Weights of a small GPT-style language model, trained from scratch on English Wikipedia: width 256, a variant of SOAP for these matrices.
Each number is 128 + 24 x the weight over the matrix's rms, rounded and kept within 0 to 255. Layers, rows and columns count from 0.

# layer 12 MLP down (transposed), 1536x256, rms 0.21, rows 869-881, columns 0-127
[[141  87 138 189 142  95 151 119 154 129 143 114 110 136 146 138 139 160 120 156  74 149 123 115 101 119 126 105 133 125 143 147 134 131 146 128  98 114  78  99 157 153 155 125 125 138 141  96 127 146 180 115 104 152 132 139 150 138 192 154  95  87 123 130  47 135 134 154 153 118  88 107 132 113  87 136 133 138 143  61 114 151 171 118  89 132  84 105 144 132  76 187 154 116 143 200 134 106 175 139 122 125 112 161  78  71 127  76 117 125 142  98 138 132 138 116 124  97 110 126 163 139 138 125 162 166 113 136]
 [120 147 104 160 147 128 177 130 141  64 122  91 122 147 120 163 183 151  94 121 200 118 106 135 131 142 128 118  95 144 124  89 101 108 162 111 120 186 142 153  82 124 156 145 125 156 149 144 103 108 148 132 145 177 111  87 139 165 121 145 131 141 175 133 134 155 137 103 144 146 103  93 138 147 133 148  94 120 152 126 153 111 171 144 135 149  91 139 101 129 165 153  93 161 120  85 125 116 151 135 110  75 125 167 149 101 108  84 133 124 139 132 123 152 132 127 141 143 129  93 156  89  66 119 138 137 123 151]
 [156 127  84 102 138 108 175 139  93 100 109 126 127 180 163 152 116  97 134 132 152  82  85 113 126 127 138 115 152 154 152  99 143 125 151  86 158 130 115 126 100 126 104 156 119 141 183 142 125 151 146 107 133 100 160 105 119 132 128 141 145  87  85 189 135 124 116 109 127 120 155  99 124 141 148 116 110 117 107 148  76 134 133 165 121 127  95 129 101 157 102 132 135 149 150 109 123  86 153 132 131 139  74 137  65 159  93 133  86 146 140  81 131 115  95 116  90 170  99 168 114 132 161 100 138 163 160 133]
 [126 109 145 159 136 161 108 100 111 131 143 128 128 110 114 126  99  93 150 148 114 176 142 146 131 113 154 120 111 111  78 114 126 137  95 150 103 122 152 122 139  94 156 137 155 124 103 194 115 124 148 137 125  91 140  99 124 135 149  86 133 148 128 172 162  95 137 172  81  93 132 127 101 125 102 162 117 129  84  83 133 154 124  96 100  93 130  93 183 116 119 161 154 120 168 118 143 148 149  89 139  99 150 138 155 154 144 132 108  50 130 118 130 158 132  90 103 138 115 130 130 175 109 103 148 132  75 107]
 [139 118 149 138 154 136 100 122 115 102 164 140 149 128  83 125 152 123 125 138 170 153 118 170 130 120 108 134 143 149 107 106 123 154 122 120 147 129 125 139 101 116 153  67 109 116 129 124 116  92 127 139  67 172 173 155 131 148 100 145 122 144 148  92 110 113 143 143 141 116  94 100 123 175  95  73  93 115 158  92 160 168 110 140 141 136  72 104  97 146 141 166 142 139 135 151 150 136 131 146 159 114 114  99 126  98 130 121 188 131 119 200 163 171 156 137 119 116 158 148 119 156 135  96 153 109  98 150]
 [133 131 132 120 148  93 162 171 149 142 133 105 118 138 156 113 125 161  80 138 106 149 136 183 140 144 133 111 165 167 142 124 108 139 148 122 137  91  41 147 131 122 130 154 111  98 110 185 144 159 141 111 123 150 156 148 169 149 120 167 134 106  93 109 168 140 107 107 125 101 175 124 154 136 122 103 177 183  75 141 126  99 165 178 147 148  89 138 145 167 132 184 145 151 136 137 151 126 184 148 138 125 105 124 158 117 130 155 136 106 118 127 121 124 136 128 122 176 127 135 119 105  93 134 119 135  97  79]
 [ 96 143 169 107 125 120 103 141 149 156 156 133  73 111 111  96 158 119 116 140 124 118 111 107 131 100 119 163 111 101 122 146 164 144 126 120 149 155 128 153 146 126 123 166 125 147 153 124 143 127 153 143 130 163 128 114 111 135 154 122 146 143 114 146 123 120 123 176 112 106 150 131 127 102 126 112 115 128 110 139 149 107 112 193 118 135 115 116  93 164 117 155 156 137 104 132 117 160 145 109 177  95 105 148 109  97 125  89 141 105  95 133 154 139 152 138 110 115 139 100 153 148 154 108  98 123  96 119]
 [159 126 114 140 115 105 179  92 111 133 154 140 136 104 151 109  68 129 100 143 103 147 121 158 131  90 144 122 148 105  85 133 144 127  81 158 133 130 123 155  97 148 120 125 116 123 152 127 171 142  97 154 156 142 130 156 143 104  90  88 148 106 117 101 107 153 136 137 111 100 117 120 123 133 167 137 145 104 109 136 125 117 117 149  90 161 125 152 137 179 174 153 102 112 175 103  90  81  82 169  98 129 114 114 109 132 125 181 127 111 169 131 114 120 100 138  97 138 125 139 131 136  93 150 113 117 123 136]
 [166 117 157 158  97 145 106 103 106 168 123 161 119  97 146 114 104 119 160 132 139 108 124 150 132 143 138 134 123 127  87 141 157 127 119  76 106 147 122 182 141  95 108 168 116 103 122 151 167 118 169 154 147 155 140 113 123 124 106 147 127 136 139 109 152 122 153 101 158  66  96 118 119 154 112  81 117  94 133 106 137  92 133 209  72 122 122 119 112 109 138 122 143 139 100 118 126 108  95  77 106 154 113 165 169 142 109 124 130 120 116 173 117 131 132 132 140 130 147 121  90 152 128 152 128 170 156 141]
 [ 99  85 135 154 145 125 116 101 142 169 109 123 163 152 104 145 152 138 126 139 141 125  86 183 137 152 120 121 131 116 107 104 173 137 177 135 141 115 144 130 133  95 128  90 113 173 139 115 146 165 123  75 165 132 118 103 157 107  79 134 115  90 117 136 125 100 174 184 137 157 149 137 107 116 147  96  96 120  95 125 122 149 121 127 114 194 153 135 165 143 142 155 179 101 159 146 145 130 193 101 108 146  64 142 148  66 157 111 181 132 140 115 159  86 135 118 124  73 141 118 178 124 123  99 194  74 105 104]
 [ 94 138 140 149 121 160 122 130 127 115  83 115 154 126 131 134 168 131 110 125  82 115 131 148 140 148 130 121 124  82 126 136 124 116 135 122 113 107 105 116  98 167 132 166 127  70 143 154 124 130 162 112 101 132 160 127 145 144 129 102 147 112 100 143 102  94 120 128 184  95 155 166 149 130 134 142 114 133 163 109 162 157 123 112 152  84 132  66 157 151 165  97  68 131 134 154 177 148  83 159  89 131 136 120 155 105 145 128 175 141 154 137 136 145 118 117 127 148 143 125 137 176 143 161 109 139  98 113]
 [126 129 123 108  95 148  77 139 123 146 117 150  80 118 101 119 118 124 128 118 102 141 129 137 151 167 141 156 131 111  92 111  95 112 120 164 101 127 165 149 150 111 134 150 104 136 121 101 169 154  56 106 132 115 133  98 136 133  94 138 154 118 106 160 146 134 121 121 151 137 161 116 151 135 100 154 102 128 154  65 109 142 107 155 186  77 125  94 123 161  98  91 171 129 109 127 137  91 131  96 114 115 125 144 147 101 141 120 120 148 129 146 137 106 166 108 131 119  76 116 120 115 124 124 132 123 169 124]
 [140 154 159 106 103 109  94 149 137 119  75 113  95  80  99 109 176 120 117 130 105 116 162 133 157  53 126 159 115 122 119 177 119 125 123 109 105 126 153 160 128 135 114  99 146 110 127  95 122 105  94 117 146 112 136 149 140 126 156 137 106 134 130 130 127 141 107 140 136 125 122  92  84 111 125 131  88 125 135  61 111 120 137 122 150 140 130 110 124  95 129  95 125 138 133  97 111 112  88  98 100 130 116 108 143 138 105 128 141 128 102 123 127 109 116 120 148 147 127 126 115 105 135 136 141 170 137 131]]
# layer 12 MLP up, 1536x256, rms 0.192, rows 870-881, columns 0-127
[[132  89 140 130 158 122 101  89 130  81  81 135 131 139 124 144 152 110 135 101 143 123 139 129 101  97 109 132 100 104  90 120 159 129 127 144 143 145 132  63 118 155 135 172 128  89 106 110 113  69 116 123 117 158 114  92 197 127 109 144 117 155 134 147  94  83 115 153  92 127 104 108 107 124 168 167 126 101 123 113 135 146 110 160 149 118 145 134 111 155  78 116 134 121 113  70 161 144  82 113 122 119 159 138 145 102 121 109 126 123  77 113 131 144 122  80 125 131  96 102 112 142 144 155 125 124 116 157]
 [135 121 140  68 129  73 139 192 100 122  69 129 135 155  93 101 140 112 113 137 129 102  74 116 129 106 133 110 154 121 163 130 100 102  98 137 116  97  94 166 137 109 137 122  90 148 158 111 181 136 107 126 105 129 108 148 154 133 127 103 158  82 101 119 140 124 147  95 163 130 106 129 115 133 125 119 135 102 147 132 153 133 118  75 157 169 154  93  73 127 125 139 118 141 123 123 127  79 117 166 174 192 145 112 139 112 129 135  98 104  88 113 112 130  92  99 133 141  71 131 130  91 123 109 100 135 141 160]
 [113  91 149  96 101 142 109 105 138  79 155 124 137 150 151 140 111 149 102 132 181  96 139 131 101 139  93 137 128 164 142 162 124 128 103 146 130 127 111 114 109 163 112 137 110 155 146 172 127 127 133  91 136 120 106 128 109 150 148 196 121 135 128 102 113 116  90 129 124 152 111 132  98 118 159 142 121 143 142 164  78 135 139 115 100 114 156 126 126 104 121 109 131 142 115 140 129 162 154 147 116 157 128 139  80 128 143 119 143 128 124 157 115 129 139 139 104 152 136 150  90 139 150  93 147 114 130  91]
 [116 163 113 156 130 113 137 125 130 117 154 143 117 116 148 150 104 105 110 173 158 162 111 132 102 165  95 174  91 156 119 111  95 144 122 152 112 153 143  83 134 116 147 125 116 111 131 151 148 119 123 121 115 127 115 121 116 138 127 129 104 139 147 124 131  90 180  93 142 133 131 144 121 136  89 113  78 116 127 171 117 119 170 145 125 128 133 137 128 121 106  96 142 107 146 101 120 134 112  90 151 127  68 116 158 154 171 134 108 149  76 145 123 149  65 104 106 115 131 114  90 162 128 152  73 111 131 126]
 [162 106 128 125 131 139 125 122 142 152 101  93 102 108 168 135 124 110  34 128 138  95 130 137 125 178 151 147 146 111 103 130 102 127 123 139 158  75 137 101 170 130 123 134 153 121 122 164 123 136 157 142 132 120 171 102 157 115  99  76 120 131 127 136 114 143 156 119 160 150  93  90 123 131 127 143 148 146 124 142 139 103  71 158 155  90 124 157 168 176 142 101 148 133 137 151 131 139 110 152 142 102 110 112 145 142 181 147 112 164 146 124 173 132 119 155 157 192 116 101 158 138 105 157 106  97 177 128]
 [116 101  68 180 128 130 147  93 127 105 104  97 145 147 152 139 109 109 122 169 149 144 145 130  95 129 122 108 124 137 125 106 138 145 132 132 135 169 159 107 101 170 108 114 135 137  86 136 116  99 131 166 129  75 109 124 130 130 100 158 115 108 137 133 110 146 104 127 115 127  98  88 125  96 126 128 147 140 132 159 128 100 165 113 129 176 122 160 154 122 121 109 164 168 143  72 122 111 120 108  98 128 122 107 165 186 113 124 135 154 154 129 146 137 102 168 123 111 157 136 122 120  83  85 175  88 141 169]
 [105 128 126 134 129 129 132 116 132 132  89 136 134 112  99 180 115 131 123 147 121  81 118 108 136 122 149 159 122 103 129 117 144 145 132 152 101 100 122  89  98 136 129  97 119 114 102 150 121 137 134 132  86 114 184 137  90 132 116 154 134 118 151 172 127  97 101 150 100 114 151 148 118 142 163 102 131 129 147 170 128 141 144 136 121 124 175  92 113 151 151 171 150 153 120 135 119 109 139 115 149 112 137 174 176 128 124 102 132 135 116 133 157  93 125  79 127 152 178  91 125 127 151  84 119 145 124 147]
 [141 124 139 109 126 110  96 134  93 127 132 136 121  97 135  92 125 129  89  82 119 112  86 162 126 153 141 115  73 127 118 121  83 113 108 117 131  81 138 132 120 105  95 140 101 143  98 117 136 104  64 112  87 135 114  85 127 142 109 119 109 106 134 130 172  97 143 118 135  91  75  87 120 140 126 156 128  69 106 142 122 100 107  92 138 102 115 121 152 147 101 147 149 119  96  90 137  96 111 159 144 161 157 106 109 134 107 184 116 168 112 102 150 121  69 146 158 130 138 139  94 142 140 134  89 129 147 170]
 [106  63 145 139 146 129 155  93  74 123 101 149 169 118 141 179 131 138 110  82 125  91 140 148 154 109 120 105 123  95 149  96 179  97  92 135 118 101 145  62 135 145 129 134 128 137  96 133 147 144 142 127 149  85 150 100 163  93 124  92 109 143 134 116 125  96 147 105 147 158 128 128 123 103 121 125 105 127  79 122 130 107 120 107 135 162 118 137 124 165 131 112 139 141 116 198 153  94 156 130 149 151 114 120 141 119 125  97 152 119 133 155 139 131  78 144 122 130 146  99  89 142 144 114 139  65 188 134]
 [125 124 157 133 133 131  93 119 112  99 127 148 122 110 123 112  98 152 116 161 147 190  92  91 165 125 119 150 138 119  99  98 131 142 142 127 118 131 144 133 198 151 134 117 141 152 125 121 138 121 116 113 155 122 130  96  85 121 140  81 146  82 142 131 103 139 148 113 174 136 104 140 155 137 156 157 141 104 149 132 155 114  79 115 147 140 167 117 162 112 121 114 154 148 105 109 137 125 112 107 178 133 127 138 103  97 149 129 128 132 138 128 128  83 120 107 185 103 198 117 107  94 127 153 157 146 167 122]
 [ 95 139 133 127 162  84 166 142 137 111 170 105 136 138  95 107 128 125 146 110 142 129 131 125 127 133 150 154 141 114 128 168 147 118 133 104 186 145 110 101 134 119 130 134 126 134 121 123 104 122 162 128  82 159 147 161 108 113 123 145 107 117 154 134 124 117 136  99  94 135 100 135 143 103 177 128 153 141 132 157 146 111 179 139 119 171 140 121 115 139 111 109 104 111 113 131 156 133  94 112 136 142 137 123 144 152 107  84 110 154  79 111 163 125  89 144 139 176 146 139 117  89 110 138 151 128 134 160]
 [140 118 116 130 115 108 138 108 134 111 154 127 146 175 128 127 122 134 120 133 107 161 111 137 114 147 115  90 158 158 128 124 130 141 135 113 153 128 136 110 108 104 113 200 165 115 133 140 134 100 147 158 149 149 106  99 115 132 173 116 101 158 108 129 128 129  59 103 104 138 136 145 151  81 110 112 161 143 176 129 103 109 125 130 118 133  91 128 144 117 120 161 178 121 113 150 116 125  98 134 107 123 139 126 123 122 172 147 132 105 170 102 170 192 123 100 145 153 128 120 127 156 103 156 117 133 119 101]]